Each number is 500 + 50 x the weight over its row's rms, rounded and kept within 0 to 999. Layers, rows and columns count from 0. Numbers have three digits each. The size before them is the row's rms in percent of the matrix's.

# k: layer 6 attention key, 256x256, rms 0.0586, rows 17-43, columns 0-255
# q: layer 6 attention query, 256x256, rms 0.0596, rows 18-44, columns 0-255
k17 085:597565484522441494570458535557496516469445452480513448470519429534582465539566526459480484561521546564498497551480452533577534624419510421512497477556573475602639471505537541507520463468499419463450536517451501487482443490430495530567578537520603508539570418523521531469520479602608565479467555585492453511470539550559570482487515497530409550569527507513440506440520536561593449457504521487417535473546544586521499525490465554562548516514501562419547445547428473417566471512528563491599533480545494516455551550544491575484393514584520559493502520506459499508532507528555654518416491486527439521498527471535477506592480501417553479531552598564443635409592508481538537572505595413583452555488490478524529525581552434495508483489490413491524553457500474524456505507509470
q18 088:509449433489389615495446522506457504425510513422521470469519471544512475632486523542537550455519499499484561519534466464484484592450519515533417466504516556602569475491448574430567498499467485470456485502452522476515382495480486506506525495447504442507502393546510498404487464563573565445497441576480407453463552561566485477498489500475508506509543417548435461477499484429437407449431413526485468478503442450469547415507539460577565497498495511497563556601533421457540397512537508474543567480503543449480480555499486549389436482520489527516499522443496525487515471522626520477414429449557524517426506561495422487542440464497530490476479470389514612586669468481475543475486479518512476477531585489522377512567599447465505494527511373453577530563494510513522491579443398
k18 071:464473606452505519456554523468534525519464522513470513513559464493430555449477545497502506553517465539469462479484484503505496362500494611402467588411507477506396589542579502544484525535446645496548503526537393558538481509630522466499456483473358521450498568502487476550561543500448488487529440373504532553523497504451493522450501458523625469483462512562552501532469435410508583457509473531604491497471484440411524482579520490473512524490494513594466506486432507596518536445507485558489471496565493514495504505538497481520572543395406474476574527510579438459470526461441403475483495531547512468509484609462521528516556435535470538468510399459582388474472508462445452460512499574447580495398526539495598440419415550534491524464416534565462466467474495588535484445556576
q19 108:515495563511511504482536442528532495582567544563457482469457536575514473466552388516432475493373493474475603500477447504546474505474490561465609478468445477522468406515466557427409533478526499540488513573503449547493495465449562447464455529565499523523462515492415412527530483434497495578484455501448468496516570560469558423506550547535506626555438511512589470483492483582564623566507581496462496572550480409509468458391569562494569421455541581531479434537452505509459540444504497498475597437478534655490548522577416501524547449453573523560432365548493489506570433466466439494538476482488522542509519543565482472484475497570426456592480411512479450458502486631501563470471477501483447508566504512560511472539478496603439467483560527515505521521635473469472461503427541
k19 107:465503528573453487455506525524455532434579545488534425469442560544547524577477532488539553572430512509475548549448548496515428570512499446461587626483507432471529532564531450502511529498553484534518526425528611432436478515518482534512531524497491501394444521476484418453489546593510444561431460560451521494463523465540522607456391405536525488514582540535482498626531453447419451462479536430503574492480520605533458550536519524458468452516568504544500478570607465467504442469538473574536454574602417487547487409442523526433573408519543450422510473477514548542448487559516496479606542556401504408493424504463479516562454458554469466504559439432490499513511514599534531490537533499580471499388445444460403518540536558539475453584553454471448533430491478466452486419407504
q20 098:504564441415449512538439517470463526417598428418467486448489438478533574557458550471495575460554519588494437445555440398530500539472577502509437510496511456526474515519487594517574513488513430443473543501553480393448520427525621490501461418528527527613541365422490601546465381572488506446512442529546520535513510498519516468504599513500482496493432485480437519508512468511537443589493464510449585483477535575468500426536441436495465564503416511415502588552512390498511463524510490537488503555495443524426476367585532540510452537502510553534514691464542494531514498529480557465547460476516553540447469503541424482559567523502476496464494415495559491521461557439582434553516592510485527533449459487536459411491517486432549438486432475416533423546511493554461479472542449
k20 095:462444548479496521499600453469492594545452515493534455525439482400563475484406470561511447468532465480527494535517548497475524307469618591426560524457524536441547571462494497447494545522600640454523533553562425466446548563549486537400493519510445425490389544555459529567551506461460522442553522402563565583533410489437472556457526518530512441405482543532523468558492483466444568472531500541552517487417499368471521502473523421594481523483395525574492484497434516519541528547437476509475444510459521550515564560437478426527589493409459489480491458466500455487513493527520521551495509571593517563484545601477466514529499461502490461492525445486580490530486456539473526511533435547374566494515541502483503515430464513490474640471464561537515478481584461454531531561547499
q21 100:580466481514498540568485515466518543446561511612475402528479507505506565461529485485471444525426527557427552452481549511516520505545504445500488536492505420540535470578532423453494575451524506580556527464429532501476527512544513525642585488403550517530444547426438548447415527499388530480535517511497417429472585549505584501437521505535494503524527480571508452543462479528540567453549471436507453596488524436426509482447445499531518545475557467481526565514561500527459547423456518491500508487519470533471564394567587634511568537510609475483534406592468584462536516476505550495470463528540495545527485519485456531534494507563417484566577480489589491460473548558648584470499494519553491607486488503522471514519464419463527520548532458633447485583504558496531335504415587
k21 105:530570515482450506478567487547469481504549491517532555493448565497562489493578641512446463451542447551477519523521425572553545365487520500538510508487484435524535518492466413440421485526516565529536443495519491507460617506522537402462499515543472557494444460549474448463615507486491638448438498473467636514489482441492485548435521514491565496529598561533501483539472543536503562507555502551428432450420429518490510566512576541421420471444512543506516472495495581486571536508486480471398499546484503558487506439455496439481469353527393432505545467493514485569356475586505484380584487487405459437471479542560488378575424501598527501515455434522449473484502583502455543604486480489474507456442463531488532515535527547508519475512503525440499520436529429473527538393458576
q22 094:494503476547559474423554580531470487509433522465482499529512508427441448419504522488581532453529528532478557531482533492469526506399482584544518403499446596538438445486529537390563490483512557413531529432494459554494482492430471473498452500459578524455519507587432574519545557532478452568567611474569515522622450562462475447543505531433494491329452515530498575436524461462466407492415554576481580512596440538558484549493499474503472476441492542486457472462411548576496533475520479534454532542533496606402446522430484502514450551502512518602562640460564500545509465562453567580456526456475559461561541540404490505538480606503500507434509526444562485514555492457525471511524568473525507470409590498560517483511594502506494477473502538437528434482610416452538507557573492
k22 096:415526501496475583527498492446481490487536519426497531538544486411471479521431391520564495520387544489519462446597492457456491638520422453499490525495539443492517497466482481544477550467544415570534526443444495508453489454504517464495488467461430480557500524609482431506545535426551488392460515545497449565412503538463433463537518430443512492451576430483487460458487525557374486559462508467552534519433621486413544496493426539474538512457521439497484522488550423461380514523434535458521459413472548353615435583596484463508445513523570437501465518509495471453516555541547443559430582557567393530474446527475393554457480450484506501412459544527543456479443461501499463378480495550533495438514532423496482447435459535483476508424493518568462535575486531509547529570575421
q23 098:479498609545586506462498484510426532495559582501487422570504481493501412431555452484500496435461596535464546483465528576512550499521545495507551490497519433414500443530551410553540511483545472510519464421506586455395483385498508477541535494468624521451490453429503506424467605546426434414489533479519489565523521511478502483459466482528533490520501443528479518499544498478549565449494509521416523443544458448464519482472455522527509467545437548454537506446512571543421572497477545385514584480546419555539485466514456646526470539610493513537494538443518570446461580586560546488453572555606460542448643479468605520518566499452437478454515591541473522613534518518544535531507575493511539482378527537555492481499528556438423362556565508543461481538536487564490428517489494
k23 097:478547524478514597543504537469487548435497429482501514506542567442521513521480527533395486540480460547490487477533523525544501504485524556549549566456409490472433504499427467468469516499484645552517478493471577577521538590554567511457391477496414482601507544573462514461544598517560481519523496474531571523459442573462443458487544493479381502483460514494507539548460532549483471550529484427513431527466490507417462550560479471422526471501457524470489487479524496462433537511461457522389412456521507425508425528582531472484423470327580435502488563494421497437603442532445423378633490480464497544475458499479523527454471576605518508481471546538552444332473527538480451442508488537488463520481486578534509538490522570571576524421478533519555526388508463396519538544416491
q24 095:547470549500497530576375561530552495456487563380514454446457562538433507523499482584560545451431546531498527436435514471518525527443469503454468537485490513521398562526475513484577532498482492409604480498480545501478519503523468577537525473591487440537513477459497521500457602525506518528465415451495437534476535527496565524437480548436567472367522435528551493510478455504504496544522596555519532569570525421513529412443504481471590418372516525575382482526545506491486467505425451598530529549523599554489392426479405561389494516485585467444494458408406454513561572583522442514518443542547522543507523451541407495468435548465500510497429446473474523502588492549486589550524502511533449502536440561611499535538508530553558502466374552551498469487499497428483485572541462
k24 095:494411557438464539441582457471510595512549491525476485584575475414653501455499528509444478533462492451471468489579362556475474478449448488451562516483525501488494514523581536532408541433527570500516471513507502485511476541551549432495535580469478454454475583447477529492515471521521506525575515512511534465501574540525421539556522490419602508527503550548493504474481601542494540430523441608489464501444561482481463474625571583527572559470503461481484536478480465450470627414505514534439442390483473508499572418468531421515535433376597454477544450449537463401478468560431428483590546467536494485359421523483494578395527493514479495494519527552508558557435506476503424521466462529486514571416550537461411531446424477584521536501508510431482509463481494476515493436417513
q25 107:492470541483442563538387452562510472483561484466492415511455401592530497523556454547633479486438571527417463523498565541488387519494481449498521481507508572557494426450447448465470533462504496491586454565578505433490495471458426491544568449428538450465539564586477518442517567467506581453607419521455453464517550550471509493518483460523511532528480450404427451466519431555497619437464487491568461640526514554491426613454509542510473535502547357486540493506527480466463534442451514510529609503585470476496624618544458477447475382573498595471547500457526567452577518472447519591483542524446486566516427587479509579520562577519528492464515493492522492423445547502496537483549510492514529546522406549561561536549512517554504564464523506544494496494433517553516489480486496
k25 107:445521533407591462462551467526503504487606552547525491515509560565493475447531486472561507490489449486578519486542481541425529387629450567513366442471585511415520502482486483456450516434545636544525456483543522560497577535576519504395417482498457544402497548490419439453610430424477452542538475437583524543529531474429517518436450507502543524483491492464590512517508477597491535548537453550506534498487443515420523515538503415532401592445466529484469501420572589496460459561496512460494496501518516477512464498462605532459445464404555411497533460474590534541402448458488493452462551446512580415416501479481507525462495514489518528485414415488498482581502609464616517479528477486491545387560429588488449455499497563485517489541539514551448506566489427464504488479477473
q26 101:534450411563476527465455552525444450487562515607397483501454496523561520481493473490416462581515533467522429603582506484474359512537592455543453574547517508494487456421496502462496544514477418540534549553523500454438519483503496464483469494538496506499528504457526517577486523388488506494524460515523497446453473444515394492511574526514505510478505506428561522430508443492550490488550549467532456473505473584560537609609446513468498557613506491537585529513379474518505471560543619483525463457479458394563473440505535470545543560504455577536485559348466460555525511428511360527499549488441547510514408485449513491543609516523427477545413482536546446433429425483487481477450545508423536483453434525572570457469454534441564447487484472530533425511381465516469464398574469
k26 101:517506502466540466523511422493517521523370483525499497572526506519490564408438430441588478448521426443542496413509515503417581403421502598466479466473503568540530495449458465464528537515522528544523424481541462479524506566455469529403472471564514475482539451475459497455557480457473530494521574494614575523587544503509550537543535482562446518381473485508510545600403499499517523530438475484523561552475535463478470482433533325581441523448499509442483500359567532478514572521492496468565567577486524578472463553451489575424497479511501456468499518555525542507550466538536512483398476397530519568531447468529402495576527489383571568422545473567574535487518437565514448565523516573450472450493455459434435504459487578435468605505590520564490427495526469563537517567533541
q27 108:482436507488464554430550393488480506492551570585473476526470418539547614502475470544559508472486490571509433503531527500482377501484571559519541403546510473527493543460514472560468604443455424452586484596553490495489440522471534470449525623499488434489471467414496498535567573521461465515578428505400496420504525474506600591469467474539579495516559453460500470483480449467506579616513466542447505483448433551454454494523532497554452431517543507509575507454598527498508498545511512502546623458539402491516522497401483484509548477512574500448559505494526449482476535390493463471379474443521526519505601536557527598485535450448481499557466515442421478591444557535432607459513471540479530553541504481551512550447463548433438363509587482525476456514411513450480530452596528
k27 109:404458536498523502557444449487488582428518553509470435488455535494561483479460523454556484437448521479349516497515518528479486456500519521396434524451490557494475507514477458543442443550444512511492498540553460456520547534508579492475437517390580528479577499548427495457494472521449467471486396503570517569560480535536444503508541526422482405472503553594483434583519498429469522461492441470507436540507516474567493580499511415533520589435478429466424463489554489423540494535469467503444507478526464472438538501492546565549509474490477540537389610440394576534457534494483517471515617418458610522541502454537498547556387599524522513484572448522563445503577581464557457475601452604480511399524570567471472467557547478433469485517470486429542491390373405526579508466518512
q28 101:503350503448478532524495526548430506586537453588520517547563528506534534502398514536393475526534422513472497514552437545509398524499551490450402485570577429541490607533492491555536527519560498434545519483518551564549520590576488591476506459562515611478582535462516519540553445483589563463506535537558420470478503520482496566522579479470504482451473500400499492563432532396542493554534540526588453486382459471480465487552507553516473477568538517571462516546534491512483424504531531510428517492450528485571439414435557470539528504476411517472462418460501491411446504519531557504605375454556564536479479485456378509391400535487551465584574502487564627545553525482479491484484528481507498528512520455476476507532461540443612520471517556561512571576527455496430508482543543
k28 103:543437458509442477508477426510544534600436508560475435430448475531480602510462508435535479552589512501470535440504538498474494429481530498464530479549493485523602479511435555465470511454554603474487519552513401461413489574489511428517551477474467513522478415565562539519523470464492531361512468514526428436476459466469534489551447533461541538539520477556554512422477543465488498457503478420421489538536529494530492391578560442504649487503459512449542526553431506416589497434475586541551543479547510619465525542484422474503533464447488489595536516521501459572523488485542589365484521473534458420444521551624493513577457468466515484482548481457578549405498488493476502524440445515507532508377471545522540542461496506530477528609389539498523451436626452539624479407459523
q29 095:483594513545569355527464550473447463521510510496394370519582605476523477571427498434471570604464483456433582546551525535470479502497521459511443546556579504509612433423468564430539554530534468585547542462434438471453528443458440356464513487510496542528434548490507443536413451459474517531446420457448514487518468523546528462506553491390506527506496520468547449511530498476496484449502523509486526477482505472515547556436464502598566544512419480550505487558446470486457514486550553482576499492457479536518388488575512477516581537484489535596462510477503557580513535576449513422446488552511547648510478519502591423528494542565469483532503508552475510521508486567587597487498570410435469443469584479607557446524435507530509531495492528633533528518473459479569557445436496
k29 097:544504443525488421522459495586530467512543508525505460467493463523453517430465465500414501532498456457565502524452436358548588485490464500489602563448501403521509594505487575490575431513507558471454498472494498459540503551557523504529493485511450471475464554531590599460532487455530568535542583496539501477517478478470469550468599491521516410496501456466510456568405538480571388573502528483531508504465527481398456509460487448490528476477445524588530569529546530473563532506517386505473464550553502504533474396504408526513547451544602377474545442531577518362469458616492454489494467502429473486540499515467396533575563489481564547397519447531509377525431502607538537653539504487459497507425482484444528513425492577519543409412586553492481443456471506567484473544492533
q30 096:501464483522590484519403553552488577547494528483563466493566427408521495513475529523655473401519628561449461411507538560455437480501508491397516528548444503562453436598571451426515488413484506532572462465534543523489449519430412480496486460535530518455518596557400599494486591476534501526516520481456461480589517573472466532533532493516481430487467464533481498541514545508521440453532444551622437486594493551442439551536479538485482503610482531549378551458572557480440518497454488558442503488501436526403550509483464494421540401520530554420567476483478597521549432593482541491547494546548397461539412501430482485492554644528476482527550580515499548464541522468527550575494428557521545527465521510474585501487514566528553535487540501505553451556485501451520504541439500
k30 097:551569513458456468532480455617523462502499486512469553538491531543441445486599401518497472544449544561564420495529414487513513618521462448563488486518592477551501518518488517506408505440683530524381439457501579549549535504539498522452437481505520439540502452484394547439539530495544423424527546527471435531480593513457555527516546486342541569497500469468482539409539498570410497538545482549397437526465537570538572500520501570579573503415541478467531545407487499489452485518536512508491521463460512444547456522491547463514434447514508491544469462483547462484515572372526639481428523556496532414450554577511504530445569493461471522471530510585577495507461530499490496536532434425548498485485444580459478411587413457539539493519483551442415470508450532470485545463473440
q31 110:554524552462457470554413494549454514488510471470452610448415528470547511492472404459440546516548480434473450480531443588497505534453516528518549538534524501543456426556381504480421414423491439528458550448495513423423544477468464486605551420348497512649476580516479499390446502499492580505535384515438499555514512552527576469504530499493479473580463491543410490493525527513558535456515465493535521505559505591478507491476398542528503495498481537453563457542471430464446454557492486518491496592495428485494586564581455576484539545487551609503514529486582609570598469447480525515451490530547455493395495503548562461543475652435481473434460452542556537482492539491579552553521495516508527506471451610559384501518466480524514495450476536493457410503497544582509475460498465
k31 107:465539498493572453530590507524504560584540526435469431508474521562451506481519540575451504537512477462515580462510465410497591342523516593524511535476570609447480559499528490519552586475478616502525454496491494535564527499517502530407462523610446545450443482468493470534581470489508511522519452407560551600531539464441475542397482523474529445479493553456461550558529482480523585432526536555487491524556494441504500485412470456507438471525372580593537502513500531490492521484607471386406478458503448586493458416486522482471478478346531408524612461525418412545516457598490531503471533508505586521420430592446465524485507474525493502537427507399536494516482543594559526529509565491461540488495465542495451464474446539482531541473525574583414492430534460473453534522465531
q32 103:484472521596523519456479507549433475466504381522455427479514487541563510532517505516551483474426607512492440533484500549546479562501580410520513359601580532517616404517415483483491453452548431481448493490479538422480369517407490425535563487437578489518494500492488473397482504539490539494570464590399410447533520555470561398588450513487408470462533419521472434454508546529501416492517478370466496537475523546436439492519423480583573504522432472443526524523467448427470471584462531535520512490519489470457504549544504523487437456534531569520453475458513629482502496527560502464505429535551450466411585493485465490533472463549524447502520549509475507517507540401580553521466537513536435559500477530585450506489594405488555519496417433486539521564505569562471443480420432
k32 081:438393530531503531519649428487571471545491601457435559589496507486472437446463501610482473465482447496504603460492434477526471479489458466488516448493394461433457520510523520515418482506534559521518397547468431525506484491549471469408462502519442519399429515457411511586526597504541437457469469484584450552532480536482456509419371501478523399472502567440568556474421491519484510418463462511528525542510567375501411485531496552499449396465569534541502553499450580511543587502476541517428581527472492512509468499476416454489533495473541466550563597496466452550532488552480406482515478527508514509435564509438508514446406530598426476508493482395472421438532530504457420454412527546516545445484558486440513491471519557459552440520543644528517486503508462462455427449517482
q33 101:494511463529552540499425502471450474430471456510526430496439416534563505530512482471567506493480551557416435474446571452575475571514466436533497433541546485571630436511457503522520482391525422487478500463523544416426460538414521477582582426423505457493517489454511463403444426542489537480539461593444451468492534520542569444536454424548425504521554438555454449503518565461521426486552392416506494554437486524547499444469459570590546511548469491474540538552533452503502497508464499503551506526506446447484521517622557574453461446593501516408495464448517592485487527518556484429473421538574427486455558519537443466576503474504537459469465587567511511452533501469584536559534561574524460544463473545537478505520568394498460542597520357507472563536468561623511421530425441
k33 084:514494516598516488492475564445483520404512486580521537512479460527556512482522513476464407478414564511558545541506439486534373637453481433572503509574454476486579477457502458483538556484539433478431479448440525506463439488454445449533512506486583501532515483496505499525423459488559488513491496622490454492474466529524505480529513593437424515505621553462512429374518502526425449532480526411483568477531538517473419598487387537463549474452526460470543530491479452446469438445541485572531513488522518487480495553519478437489451489616613597561436465439467541495434526536567519639505512478530400521469541456502463510465384509555534459510539582566412547615541475423517487408435558470529425573467519433477448507526534416406547482493453500487479477587500544473504457510488392
q34 097:433573451510564555515508446535499539465524453542491410520434467536548514533593483485550517525472513541416455530466614478558510511541482482441486428403543537484575453517464453546459491452457481530501479484525567416448497517425544458548568387486509482499462520460511509357498476526504544539518479567422453397478542476512529455509495371537408526612479375570520490492475526486531475469557373404515367536415484582550551454539525577568496536513480471472557472538573536512490510476522516465464474499535496430485480542577545614447481441535477506472466463493534626522524524521536513407464480496527487439444554503525499475593522535523513476498498559554513478517485526547573553577529482565495506520480426577576492486504531463552418458538617337511435487420432548574493470498426479
k34 087:558514461539469537531470486516476470450603481490539511470453496571583491545526555492498503522496580546512507517551483499516462687511462461540489465544479511526550421443477482536484474493512385468421476465465600505511497463409446477553566437432564521535530506541481459474447475594532509536504570658474488451452463506563518419582462546532425517506556500457462549460523511563464402498492580416403529470514486523486463566505481601517500457491572471447540499447482464473471435566432490559508576476503509417543526557505521487473420412656546645549455516447371563542496465459571525502540488564471449472519536438513472529485462505516532456587546525521404572547575495525519532483503492460600407553554485486532446559592533445459518426524497480465512522544512565506436509521501377
q35 091:556496532475535435526425492516468445496455453465475494445446483473513461539463423505547466502437574553502480464462537478544488608486527428532518544564552429523526450460447515433537489502547383406443487492519472464514440445496471446568527537474522416472581362517517553512395432494507471446445472542415423478442491547549576443413463503537467487520569529490410476480584546570498466562490500484450529514491498427479479498442390541525484520559544557513480519537439364504437492513415397601608559548505516463430624474585446460611565573548470567453478515467476452498586608511517517561455495524552503535462474470544481435461472476466423409451515514522460556503490496554526468513522560512564477507501517453461450526517510461494530588510433473470492596571520639536531396459445485
k35 072:538530496560543526551485566544566516353569530536479494480479507517507543570536500536452452498497505523528499541562410528492420615393477430525513489616454525528531466480492471472540507488445403543404490408461512419432429515405425485639473531514567530596573481527512481518461445446502496499519459606529479526472442553497511447582547588444407471475545484421457481419530443531495424471470570394451612526541517523450457579544436536445508522414571458435509493387558473461588467527467545554504467530495548447474502533573495492484407498541558557575477561482429622439456498494518527459495579467442436511477507539477459547574451576512492490481506542521471538484564434423563499482426526482501464495517551498514503507515584453450566470468426450508451486523469602515571517463483491
q36 087:447436528508538502500579483532561556517503579561483512556550574504459543472525542531451465437513378462508608511457462472424528397511504556499504436471465594503442541524519499560443517508501601554503531480471535569511522579545523567355379573531455528456440626448492476545523553472477485553532522415625546530532411513429443547547526482487536502473488604513545497549512418506463520503498578532460510470523441498471524533478600424472472489489540431474507496427564610502551554443532546447432528508529556596537434540409503472461523479414524402560557509538538477466477369535448493476555505499488570500587544444414567544504513467524514546556556421453542499436536483457498542480492485477492488535478539562486570458493491489448502471480531524528535397520531343446486527576581512
k36 077:417431521461430508498514476472499510558495563502516493521545533452454496431461558514529518488535420466499525485426489551494577278555514600484485551429500491472423595498556512489482471554510630549566511552524422529570545461637552517452432542591407512460417509492458488567559549452448500492490464326597554572501477468388501515437552433484577458519453518528504503595523500451507567494532492581548488488454493479488515450528532485488466521503436469581501451518535516546563478485471496432486435505534517528483453460480437471513610540371478342459507463510611442510496507575472479477440491483554537458570487568477534508523545505505494525458454479499546478480471508541479451501555513554476569414472508476409525502438434573555508509462478586533498482470507451520520523526540590
q37 083:488478492446452475470548403510528527536530557550517501563574525542484580494592531507457485529559417460534478492524446552417503366557517509480538520447503570478480547525502460550471502481463607591562484561509502558520515509497459505394424516512494515502422660528450478501601589484500493522556491435539594477582515455427451517562521517448537499552458496501543544534426404454520550510528541473530493485499466536492464454536658443447463454538495474501554490426602636513533514469519618467385441462523488533511416541425548482441500456447578446567537531521530531488421357526484465470523458516486533455511524525453562568568542570527546577567485501454531415467477442468486531488514415484409493500524523510554521439482474544512451433486546527519527368458529388478492549505516549
k37 076:439541512440499419551521457462489519521498474461531486540514488489471485435505471508498522490465432525509468507448531516469594256554459590426425551394483484476456571547521503511497492516517625505552489520525464540531555520601583536462447453562429500409509503461483516536583534465429525472521504323580527558521540447443484535387514435559607472491461449525532529585513476468525555495546459632561497503505432504502565477504499417509424513478435524592536491530527563511514496450501461438454477512557501511530495445483479569501606496387462400402517420525582460514465528510444489518480487478482575464523488581470534486517566531455506552489439420526538435495479504565473510500590456556447517467503440526412524457499445559576492596507498536486513440445485425510513496505500578
q38 090:443439468507514573451480562486433512433534420511511586558422501467524444446411478484520514472425458490521439493466492507586482556602543439556338395555543463534570496438414420612484438505540497437486511483496490405462617477490455546501552449525523495473602429559549487442546484603539489429535563499494489530508521499456517471496525471523458501524540377486567482519406516474435520423507457429477527591513464524428574480543431453559487537611540401442463536568509507472458486512484562420537467575473476457542490455521555540440451506495429534508450497475504496477433530448616554452429509524424528496475583508495517461537466444467519517526504573501507559548505616452618418532479495514534476489489450395550494566522542481435522520561425487528474534502438540523539618499480467
k38 081:553550488529472543429469498554488493521494454544424461425445510566557470482478459493543503436535542512609601531479556554426513592472440437555533484530600452458554389498457533466463565422472512466513564497440543517483480476430460497472426432429545473544553442535512496460449439540553537445527497527442414403369485567510500420566498505464478548533514463442464536492478559455499486503442548406447420463498544540504484488429405569491611485591542539430495593457509482485441527516495594502573521476530465480465544568521580463471536460531547556519469555514427501516523520523530466515526535501547395554434499357484462548436423474449485458567495553440449526479451565422471499543348465448542479509520508531570483507455569488529484495511558464448555586549517543578426474618551440
q39 096:508502520597494580403528396538544517554555462512449473523590534472509520492462466535476449524482475531515492513467570583434461470463507446433443529388458621432392504556530509440463484483513519553501520515423543579501364510428430441485540464389564547522528572476467476405514568492548513559470423530456530537518460470451554527497499531485551485544491565500545500415561484481539551479546495567466402418505522529448503533587501448428543496468524510587489476481379531568434535484446476558469516513546483467454475539534529499559449480489490540589574548549539509523596520510538419578500533499476447465412515494329591613428491590518540571418455465551424472533518576470430502443527495471473584484532501501515573523535476553505526463427516549574534432490488560568506466511432526
k39 090:470618497421540442514527472479516436425542515392555398517530534452549446559484502542458548545423405520460425433569397493538504479514461497519451516498539535512524552474501507520539440379467431466506479465523416534614535501529469472509470556567546507446483509501519609487575529512543521557400451433550586533540513482489488451436428515570432492472501544580442450610431463476463539444477412503554585524492448393394577423534483543534524505435507474477499564470602479440533516438585557424442518503540531507525468504503526546496516482503613410486434546500556517465581482461451481419495439535544474473476475478489517431554609525483571515506477575452491474484590456516529539473555461550559578474541466600549497531473499536542534556510481465518461419411484505505633467446490450
q40 083:463457435496393504511504421469576446557462461519417483477545504502531461509562589504503506518574400442526465561449531538483517428500467459458542531415444630480415512522570551468422487627483593562498457584444478549473443460465478547493541450480503483508432610422390465555548568504503443566489460473499459564557539471527484548524445492476542548532432524437442487481513471546517590583568520555484533493512502454571468562534567510437472445460483518543473416407522522604545579461373511518407509483526537497435418463453422466535523466477491491511556464468508530492581492582471510511591551523492468471459501492455577562462441564548530533510489399543451435489516431517428429407529553468416496491502497440566492458522481565520570483412497613510442433496515401466523438512519501
k40 072:466456546454555469453534502424477512554521550431639462577614482466522529382502482501433561476543419425393474495460500544550545358489443552475493493469437536575535557465513494518448461462508503467554504476502512598554580511513552461446547506542473478462466498447565484495538534448423546588482510433561542505486433448447467496467504510546534563490504539495555532556457509460462559504538550586560493490500435458477600370500505417531472596455458489493485476553474488482494529416506479423451464542528522560553469519481506503479525540380581418449492432541636428423458507517464475441519483514523585492506438570478523529526556449506455533484465544568564514522421466505499524469642491534463560511460386571498484576473441539443496575433421496489521458496488447402591423561500532
q41 085:485543517463448530569582538533466505495431351538507485474471516561515508515547561493534493535452500540576561529454539418466429478493431495436486525465525451536583477571501482498598513456422499539522549533533595518446437531502521467482436460464453452544573485503378514537483445421487450492455534474525501461416535502547483525471588465542520518540537578546475485414469516538496473569508435530508477470408471454442412504457522535400543474564607521522475535464365391480509516426459528623530496471508508496480585523471541447661618375559510585473487467493499538550469463505461531644591490499423482452577491455484482438505528525498522470442516463521533586443543575428459566516514453565487489580513549511406471455494492517505521566458558461438562557479488468459548436543487567
k41 111:507582476468440485499415501563510437420559465492509510499452508515567457543473499471554470530564573514459455447530477445554446591387529452473465478602507475525525479562493452514528512493566447439464543361477504464474553461480461498549526539530502562559517508494541533443418491492515579539474548597514456481440483536447599636549493431581436495503544496476469513486588533487533476487534579463484529415549391525459504547482484596481490522562585463444490504497400471592542439547489533561548460477539537483491517535591526500573442599690455555497466461456437499526379544412610556488462545540499426449543565541471486438488552581493540593611503595531477530517497495529509495487495514495541446488446447411529496508509514431471444506536507489420513494430415526566550523520533465
q42 104:508469417492429536446437552441473440547495489440507524415497454497470440591499482476636554480453510529526488542499527390515483586555450512480433547490495505501493480490487625523518545588519484446524513492501452465552456471490427497550483554490506422516486410523478477525489489523551441457450469546425441480492558510609490471540485413491439592434525448576430451480528518477525428437422494471560592488515450497497495546427494539598585511556409604504540424579520432531543471614487519480507516453479542447422459472413474561477492503552534505426411421453404554517573504541520522448478516460573593510521545547591333521582446514497587481525466521424500457513569460554443535467556529521519424513568529422478492521440520473525506520478457412392477566532522503499468578560467455
k42 070:457450609485491573435430419519565455463520540516571565538557449578475433436451432502496518462465532528432446453485542463537438577472464406456415503527447469536531433493541458528505529479525435462533436449510506516456467484480484511562560446381451479425573537470423434469338494536482505530512471582452420434520541510532483505508458464460497545564537516400472496411495538442539519552461477432497531496551479548546480583579465530483572551486616415489506499483423489479498540444454496608537607523528511467486535493563547488510553526650449551514539541559587429387489566429480505548496507537432490495474511548487597475526494499497459507486577481577498487491406578499499449550552508459524448495414493459504519512519430463396467464532504501592475541479387491513506386424540466
q43 081:478545494543516529517540473488455450562560568529432578468478447524464480469460528489511612467436526569525515507536501517456565523535473528508416583378607512501516520536490420548505530475569507578471346531445457466455554496488546497494443548467555582510536528526505527494477406462600526447418535473471521475526485542482597481463511552490453622532457513448476569513375478464489587421360524434565544513534580598487447555494485436493491487550552513543515558497454538462437466424564510512484455409423463541548490504469606571539488493513479533552443541582553620484450496507501565534555551478554516533435469468428412494499510613454483555538457556498483461560424534496531336486490508506533573558464542472471560438495456423401460500531504564457585525510515507493514512491524507
k43 130:613556557529473497479413541573497542450578536483500496457507511544513453590431432460575511476563542510560562536472503430542457625437545460390405448612501530492587456451490501388551498559519372474492517412477496362489450454446515515528585454458470514546590525591527503415481408526608531412545554552476424478426527492562469497482464521528488443451491465456470530439481485482524494592471575445454564477467570571531553532423530577464556520541556486425551445508484445515450475584487534654539473520510536515467516546514535541495459505575469524529488523502463507493564508445559602505545527558469494543418548456542507452510490488508523474539520486482523579483519538550535525554402528491553464461477554409542439482517521508484460545420476496534502594473499508492574397494448453
q44 098:532531502417452524580489502584582435449381433447444521457485496582419468405515461477495551465560479499537432493483460541464445529500509580466503530490448615461499525467424518449493484471542483540511500660578435485534483507516480526504408508494476442457557402527469517547499555527522464480502491468440505444576577475457569510476552502524456609484477471603463415485514512479456568596488449539613530529483522514525503540534435507497508493415522561559464497478516524571513549579415458537465546569503440532436540535485427440468500515472492500513532406546519536586484523480481622488449434576555553466503562524631564521544461439484509587490499503560484436515478563597556508497568559564524480555522491506477468428517459446503541517388550504562339578553475543477507414480527577